From a checkpoint of a small transformer trained on Wikipedia: MLP 3584 tanh GELU, vocabulary 47204.
Each number is 500 + 50 x the weight over its row's rms, rounded and kept within 0 to 999. Layers, rows and columns count from 0. Numbers have three digits each. The size before them is the row's rms in percent of the matrix's.

# layer 7 MLP down, 896x3584, rms 0.0731, rows 430-480, columns 512-639
100:529525494438481502520461540503483532499419554468477591541499527491505582508484441509500474458459546493411583472544477540502578444412505452529438510471519558443495560537568397470472548487516513492527468465510542548456436484517506491562545517596516501507440467498568564545462400491520447460504546511628503463521531532486561453485488577491573529492432479488528498502582507452565548489545
100:505471514520453508558511534448435394492436518443513433454500466516501505445457548489490543518440533515476412457535420505512481516593468461512601523541443417513531487556441452447499452535515521445404508533481471504555500385412617448561544419551532600464484486515536413490551462520556549396586413535506482457562608515466522505595439505481447521576456447451497369436465510493483560425558
102:423524524505535566431556490484542432540431557534478446562375522591528467565471464540493419458473458549462494661567507469589511549546405547533405471373465530452535456472581531499467428495403504551455550408482490448503425485495567565567467473512574471368479533603476570577495444414521515453435592495523492479553434564433431539498482587494525490389531467489543452556484552438584519550520
099:571459435525462551558590505467470484527564435497504489554472463517444537441408532490423456472588476433480496525506479415538478652463569575513518468458455428520495563514554482491461457552491503520553413521447441601430473501545456433573522510422477460439507550531404539480550498602487561413438605407520521513479536435467478502463541495553483529523544464465431613483487479484441465562478
105:507451508561448530449473511570478494574534534456518509486509447473470525405561413504459480512481530550445535367526550523535550516481632576560525525521493508558490507496525463452486453454545556487504505535522526627493567459504499491560499581513405540509516486532510455439445474486536512494547415500369537471562419514466530487494455569438539517418549540529563482472449525599559518494528
097:530433441527486466462481504463553579539445503489367559463557420447462529493428523446530506528470493556520477561501558565551502520530522419534559547522575514478523493505535555426541553482514553509501521497487528421484500476427411455569451468446539553412404469522557568476438478503504394419510512564444410541419515496495533499446510423553563485489608501483498568561491422503500501495556
101:518587469574495492466431511533416519487437423440552481494467507474555504534444523574546528511499390485493491509530507535552509501507522543514463526508585534461489466483416504494527471565568563444545526500556607537420487612457466569491535478538532564497449463537554397542405627416503515526500443411554532595478529451512466560460461461524423536436494444438432486477542608529474398411511
101:467487448467480501493552506429380410520415572513491507576446513476598513550563514580596416488443497516493402608477525547375543573440513492546467509538531591457545527522497356487510546436474448446503506466530458562441472501446541455489514535385506477515588507492503454468517562509465451545555432435465442490484464591455673519417549541583513406494505509560521551554473539591499466495415
100:581496474471444426475495534473467486552536488568532593527457454423590609470441471358418555499492524518514558439486458508469471433488531488427404592548470412486478405500514536543437488454607450461499477558480548422571385483540459496478488453528598498609507527411420536484581639558423450449547545483541578472473542474511415520507560514474505556441483530522492536543464539520434552493492
099:511493576618501456485452537537505420519466488473582543428533499505441399438417458473518562526544514517461469586603515431468496604403497563593459482493486453563589497572428525473522494574523510480543515403441494487500562511518426523473432494512469500521473518553574619492521459537542544469522531492461471477492529542575488482425531524576476488493472553512471486525495501496373503513465
101:505464495447490476493553482585498491542596522529494490573552422464619382473464498438568476512576484516565504427428555572536500508484487452522423540564468594518500527566597513552529476447519529595501444530581570518468573504370510472463547508484557397462464492450460471474553473595484476433494467458482571503483468511446501526366523524498394491519536524437430526491535487540567462515482
100:506577508483465578497515506501485469462523494545575581503529482531501538567488496533453456509429542594515479490439453501513515485529457422420488499516509499520442502450570592477438568516482519438486402535395464580449511577454581496517494520438523508424550482474501541453476516542476473411561467506492461462559504546484510515502533565405485478523526383399457513590479456534573441452427
100:495431489452470432532504462589522490457425525492453496493458456515496513439524488454544547512515502547506441437469532475554450452474568476433470494564545505507478475554442442497519490646534550562500517507508553552438471502502497472556450502463458524440571559483583437479530632489491580464527450538518515571452461509529429486504500486482499525478566399438508509499451384488537582497444
101:489501539427498535506485478437449600544531510490472566489485506485546500432554554470535405386439549538492413335580582458542522549452457562495500467469533449507491520521487499471528560592459500521508414554566464521570421504454510486453514485568514564497523534550454536556401502478409505463463490442494402517477503469561574482503519530438547525479384537520462495448498397586428515495407
098:566527555513513574464440408520472501500568537491500512491482528453570474495539397445575433456476415465435576405505510510506457623502635482589448519516547437441450500502462460501539536483524500482481506464456504522496430502465481493564485538469558314459544443572538519477464492436540577408533455489528484528565464561587496535424514494471520526602476477502465455445391533538528521510480
097:553439493459556326542520536463623502555478494526415590543471509520529547480539536529579521470505548561531544534505489556593450449474485486555554495479456541436557494499507539500450543549555605521495501546524460458465490555454531393571497411538434485414406532519527458464574449461405476529431532476556417529442510419474482445430513492520416483526455515447504426588520430545581441542500
109:584548549460525509433516528578402570547584504427462543383571512480532530597458502525477464544500511396459600507601561431496571518517466433633462512464458474564520583565423450596518498479481451484464550485500429592486450628406372480484563503477524472495400481517497530539467487492442416471449510450497546536601507543443578467505488472521555475443509384507489421436413476479533473532513
101:556444481468490540562437435494547522467534490417424452539493551489434500539479461489459541498522508496524565466489527411457545508477471609541600499494488460506564442523498497541496480401437461539509508512456506585488490563503554520448431522505514632411541483424517468517464456538488459473467425521536568462450509513535482483585457469581486520425544520513539526520543551537472443488494
098:528564568459445492499438509530463431502390466524502505486480479438473577456454501506498539589380604504500509504547494569437516523436536524507472433603411452462395478485540505514482467478460501504451460484470448499551505558516485526517543560465457518471560541498535534569485580499395523523522464507567417411458525509597469443505538467465487566567490498529468531535503428596495525434453
102:420447495441476510569472611472546486460458469471530451490515499493472501563454471422546417420419487434567587507514468457547497519535349439464445491541466509522490469475566551581537492506413448487453507406566482527550481554473431586595450461498475461567536516509410433477482473474499496542486452526545509550465449503519595416486499421460440445494542456535567382497602449522536414536447
096:545531566555523492507513548560581469518407437539519509562552450521484496446574497473542492532470600566414438517510491554482420484556498436389444429456550532504421623484546615530462479460428545556504541458417422419448481464545498493472541468587513597354469520487350575526547439413572552510549474521477462590500429416526573492559462505532527584511513539498496530506510541513577565518493
102:428460478530473537422526520558563507432549432430467492539446535517590576612399523458410481542443472537561468573454450544441519543517523587440571530517437492495441415526479429465513413462542425570518421567575500470564536456510376541463471462453413563460436496458413464472467542526507473499536485530489485525558484456493518428482486493620521470506440521494458449423501533521473507428469
101:535596541491488537518528441569484496404352381563457505470464486596476587452473486467443427607469490510532471543633577501420486422433480454597502433458532489506538516479557472461555582566522519465504550366516479562481488579494568475516416476482545494500491489447473545481496477517519548531525436485449515485540474477469443435484502522531471512528474420513444553552465515507517500491534
100:506447411500536629477474475579545537517555427409519539577499508520437456481494543436513464505460664478643415576493544460448506538404616555429488506456473536441514431483533492442470544538530531490553461576530522481424580465550584467497472493507512403517531471513521524473536496519457541476474543502526427530484441548551569570534459488517442580425434540502481487501546479445528481556498
098:511445488507526549490474535513473487528500426493530445433467579563602450418509437559402477535535561432568308501521417617559571534504513543550455525544430576555495404505459441474535501513587493565495482569446487457462390462509437473390465458523475526579431469543541514447458512522518464452489563493459552516459445483484449554530495476527516552455494494439577511425544489423614423441532
099:592531553599489492539542564475468486543479481475532448518502542443464446502525401452589535446489541551529552517564549489539430488538455550552501587491530491483514534571500506510542411537477481561565468543506490388556552591431470541481532531427407507500511494461534565611489585470531432507563503490583510574607472538510445532611539453404486350562537442544437510543425544443602486419473
100:516429433501428579572460546572535505463499548425474549575506525481447532495446591474511514626554568414508476467478414554516390537427465455509517522543585504488525449579492530528614490483549361483435546524555452410450536476463605512572427459462581576439471492409420488561482508618503501480462536494497459541442434556478415433443447487572537495498467477505427500657571518442473435505448
099:542527442569435455557461522523526457496551458458515494495568514585506476507473443610398548582464437491509399521444539533476524532507473510531519485547510419508563460506498558427445482531500681552491436568489456542503495510458520583484499498467463500459502518573522497565470499488495517461557464465512393433441506515516450525361516539572467501555335453514606533618438453538479516556500
098:410467547521523466487456404500464469458549481461544510423492579516478583498436488582492504425442442471502446511407591497549466537464609447577546426526493527512483562505470592486628387460421445378473467538537472597495476494554469494465539526495527609539510386464528544541575447557511449462538407498493605548418601506405433574470410548540470454511543563501520551458532556520477343450557
099:525406464499526516474552510562573501494416469479575530414556441488471483536429488551501502556542508443457466560416516544523543492547610464530500530526436497514438551597569539564506514570523531439456522508505531527514425480428514512486482486418577530438497474464533455524435453559467546451446445506491394443511464486485445569440512561441443411480462535500503542498481532460564518500412
099:490492511673534512542563483524551561543564509600401456489514583511591574420502534491438489440496569586499451536494495443538555427517552476517451561541465509492509556490515529447491574392590596510437592464539473550503572462471491484563498495531483490476505488417553546500475484526508463565499477469533581461386417527460542578484515516515555536563520504494511560446445458473478435384469
100:550391462635447470510558501482566533509428495511572485431533548484603472471501542463585568469470461504533463453484363514491517459465435579524516499462587509505441602445490541548490514541535509508524513539476473549550519433559473387482487532418460508558385540554420497522478480504494565509515427509480475505512462551566439509433471542417500512594523503531453530566515414525506549433412
097:505415466417474481463541476537456438503542554525502557468553549441408576483550566548456470407471483567422611448452471480495562457490471558513427470456502515544512483529466515423491520489383514548605507479542489512432435494518598480497458451539489528433515522527395546529464501550505491506526552515430494476506478572473598650551452471522497482533427457508559536478449423566425413493511
101:495479589481486487461489326505426542473487487474447509450556436513550516475661516506511453478555515454507486539436560436515495509504534515578436494454436574444495521555373457517489479468534512507474550489537557559535488556497516491538532537503492516521521534464592511492481478570531451408531492458498489432485541449422619569401509498517442525446416515533558467531545543477452559543510
097:426516497567517602518665588537531489386510459492415484483550595490473448499491448463526462457560553543460605477614506520507493498527538464554507490481498499564496572407546518477493477464471480516446455531553507492594507518443513480518548481568531493495478478548410566494442581573573504508517537488507487564425500464538410408562600445527442498629477514485455494483542521600405483565548
099:424593555478446552414501460428417553465581543479410553476513471464458481481454575619572524530558482530480535503472489598519464594567509500427531398523521519482462517436481426583472524443449491505515548454480514559358466496539401427390589460588575450522426478424512435457457445433494481449530484508544519475466439513511508568599469550552540523592456376514467512433470440498399520524524
100:476630468481573540514447517415563519501492433500435536523475576548452480512421439602509487491586452480557520503561540512457438582487410496493488530513455481564477531546602468437474476440502496465458450538478534525499465534569477517555454484576460401578455535512496487596457432508484523500442546450481577429480463542379518516545499511505496442522509535517524500602513449453494621416517
102:507468547460567414551467519486547544480493501510494469541441528564403472526482571464443487445516500563555460507443501573379610442465495471436554488476545450472426598495528536484477392528587449495555531513549509503540457452536487440496455479497468488435516503586571533565535487508442467512491497481524594418499476578476506401537457547580570476407574487530484556474506490500617489549518
099:520500425472531535461469423500548446568476482537514547563486528509557453460565487517491468453583465523583566370523450503470497526453521443536458403589512556447478548491457499495478446476526465551464438464444501578531525559466421578447461533518510566498509457504320480502506461542530555481553408533570499478458478542431581591397463520560457593481467491492515505516558552513502505516523
101:475461423522536515541535566404491566488524561587475543432444512450460568490355518557585526430490495484423481557528460488451542453554471580534528496580526452482568551496455540440453416571514496445537515379530587459495547465542393515507460464557475569587531537520436583450433468554571459550450443542416543466598507535431494490509531520501509530593557541463522513468544460497517428497543
101:543497469419485518471520456448531448441480423441533516557445487444468387519544579449588432493537507583486519410539571582590452573529468600538517518552446501537420569513501413456562518426494464486554444511469488451555523426487507540410500507581483521561457570500546524514546533410440576602524420546580523552489520564481483429552474438581444581420494468495502403446478549413473484578477
101:583531573554472528580512528501442515500541487514499494509507446508510410477532487570503575463537426616475590488404573459370553447495515463462462516427574476551580454471538421554540482455427532564494445495451444609494559511468472539510515574501555473519440507496501528553534586515490505542534471416565443502590449564526472463543509521435549488550458497572515575492511538552590456545446
100:429465510460509508446466538591511502537577521568411440494467482575511531496428479484502523610498575513431439497497488549530355512567556479540520442575545509456557502507482428545547420524444512490509481475541498553453511480513443447451520441517491521585552556560440536469467597498572451512488505549522562477527599505515414489499519481590475539549508515522422480529511486504508556506589
099:605483561459533498501551570602619508487605448419495441418534479463477459495512541517512566556566515521467447442427456527552482500523516602447542485488484473442548580562455466402475520531506537527545459409455451562524525514469539403585531530548504498590530523489450564496495431545360515505455427592394463560464529467570487483540458486511527455429499546560496587529400392398507602521510
101:466535497470497484503471571530552534501384539479470458555565506517462533501504527562481473487542412502617479568469448397486563507500516556508549515465508414449515485493480369575419549443337501487469472558420496484489447626531514505531498475565481544458488512505539512486410513533519605471534608476489525362513476561548346453442511461568547517568537481533579464428516450566570440520503
104:494474563538496442561503541483479508392633611543488530592519433521398433482544537557517503555423492479532629473478476629418439549508470477475509530486483558577484554488462526442492520540501451464518570448444499484480519542418448559562532548552568474585538504442422540470509559487483571492577505558487426517481590512505404551500459448524528452459593557399607442538507539435506475459581
097:421514460463547417436550485569517578534543476462484539481422507497588583424486415469440518429386508498457461433398500457445485527472564494566597446498507399432580515554469611500518480469457517486564448540596475491511646539487488519470395558472487388463496485537499509452473472451432439434555589563557541446422477533459523621508533593550501558507517466451404327599491508552512535464454
099:532558483447512513365396485472480558599554509463393467523470576518473539458547545376467511468470543537489561468554469523449528469442537473471516584505544524416460629448528605552480471484464534532507520517480489420525452600513585531538478511419510490429430471563413459508507517585450510577498546525656552456518581445530543555527432496476535414500456432601492491467515541412531507522566
099:489519518541486475456537489532574489433490556489499426460445472555503536489544506399504553457478528518490453560572445451490562565523560496577452557455432551493511517497544583541525533431453550565470527526410432486507488546500542442424520533495472522537581448539429544445531544482531526547543547419446466514538532510608509475493453542531527422492419582496497560453567548525466546505500
097:497497541482515570574504547509417407543382573402554542544538456602470550487513563417488486525609488414541405517531511547545524523534549560585538452422456483488540479468485546600499543473470493576503438529525545505487535510508460478497426542478572519484518538538454420481487486527540504522583481516472505402472523598468519454482480482601556504487587485489451468513487562500556421526478
098:562507427463560597553503554492461469546528421495511514473486541506559511519522527409545470492491469577510479526577505476590451526540490397554448541473523463432544448482488496477512489433480477459524545497514504538514486511528488589629525482545514438353493529504416399470578553507568508490508523561511495541460510376480440475527447450437407491468497514492515492505529455451484390509509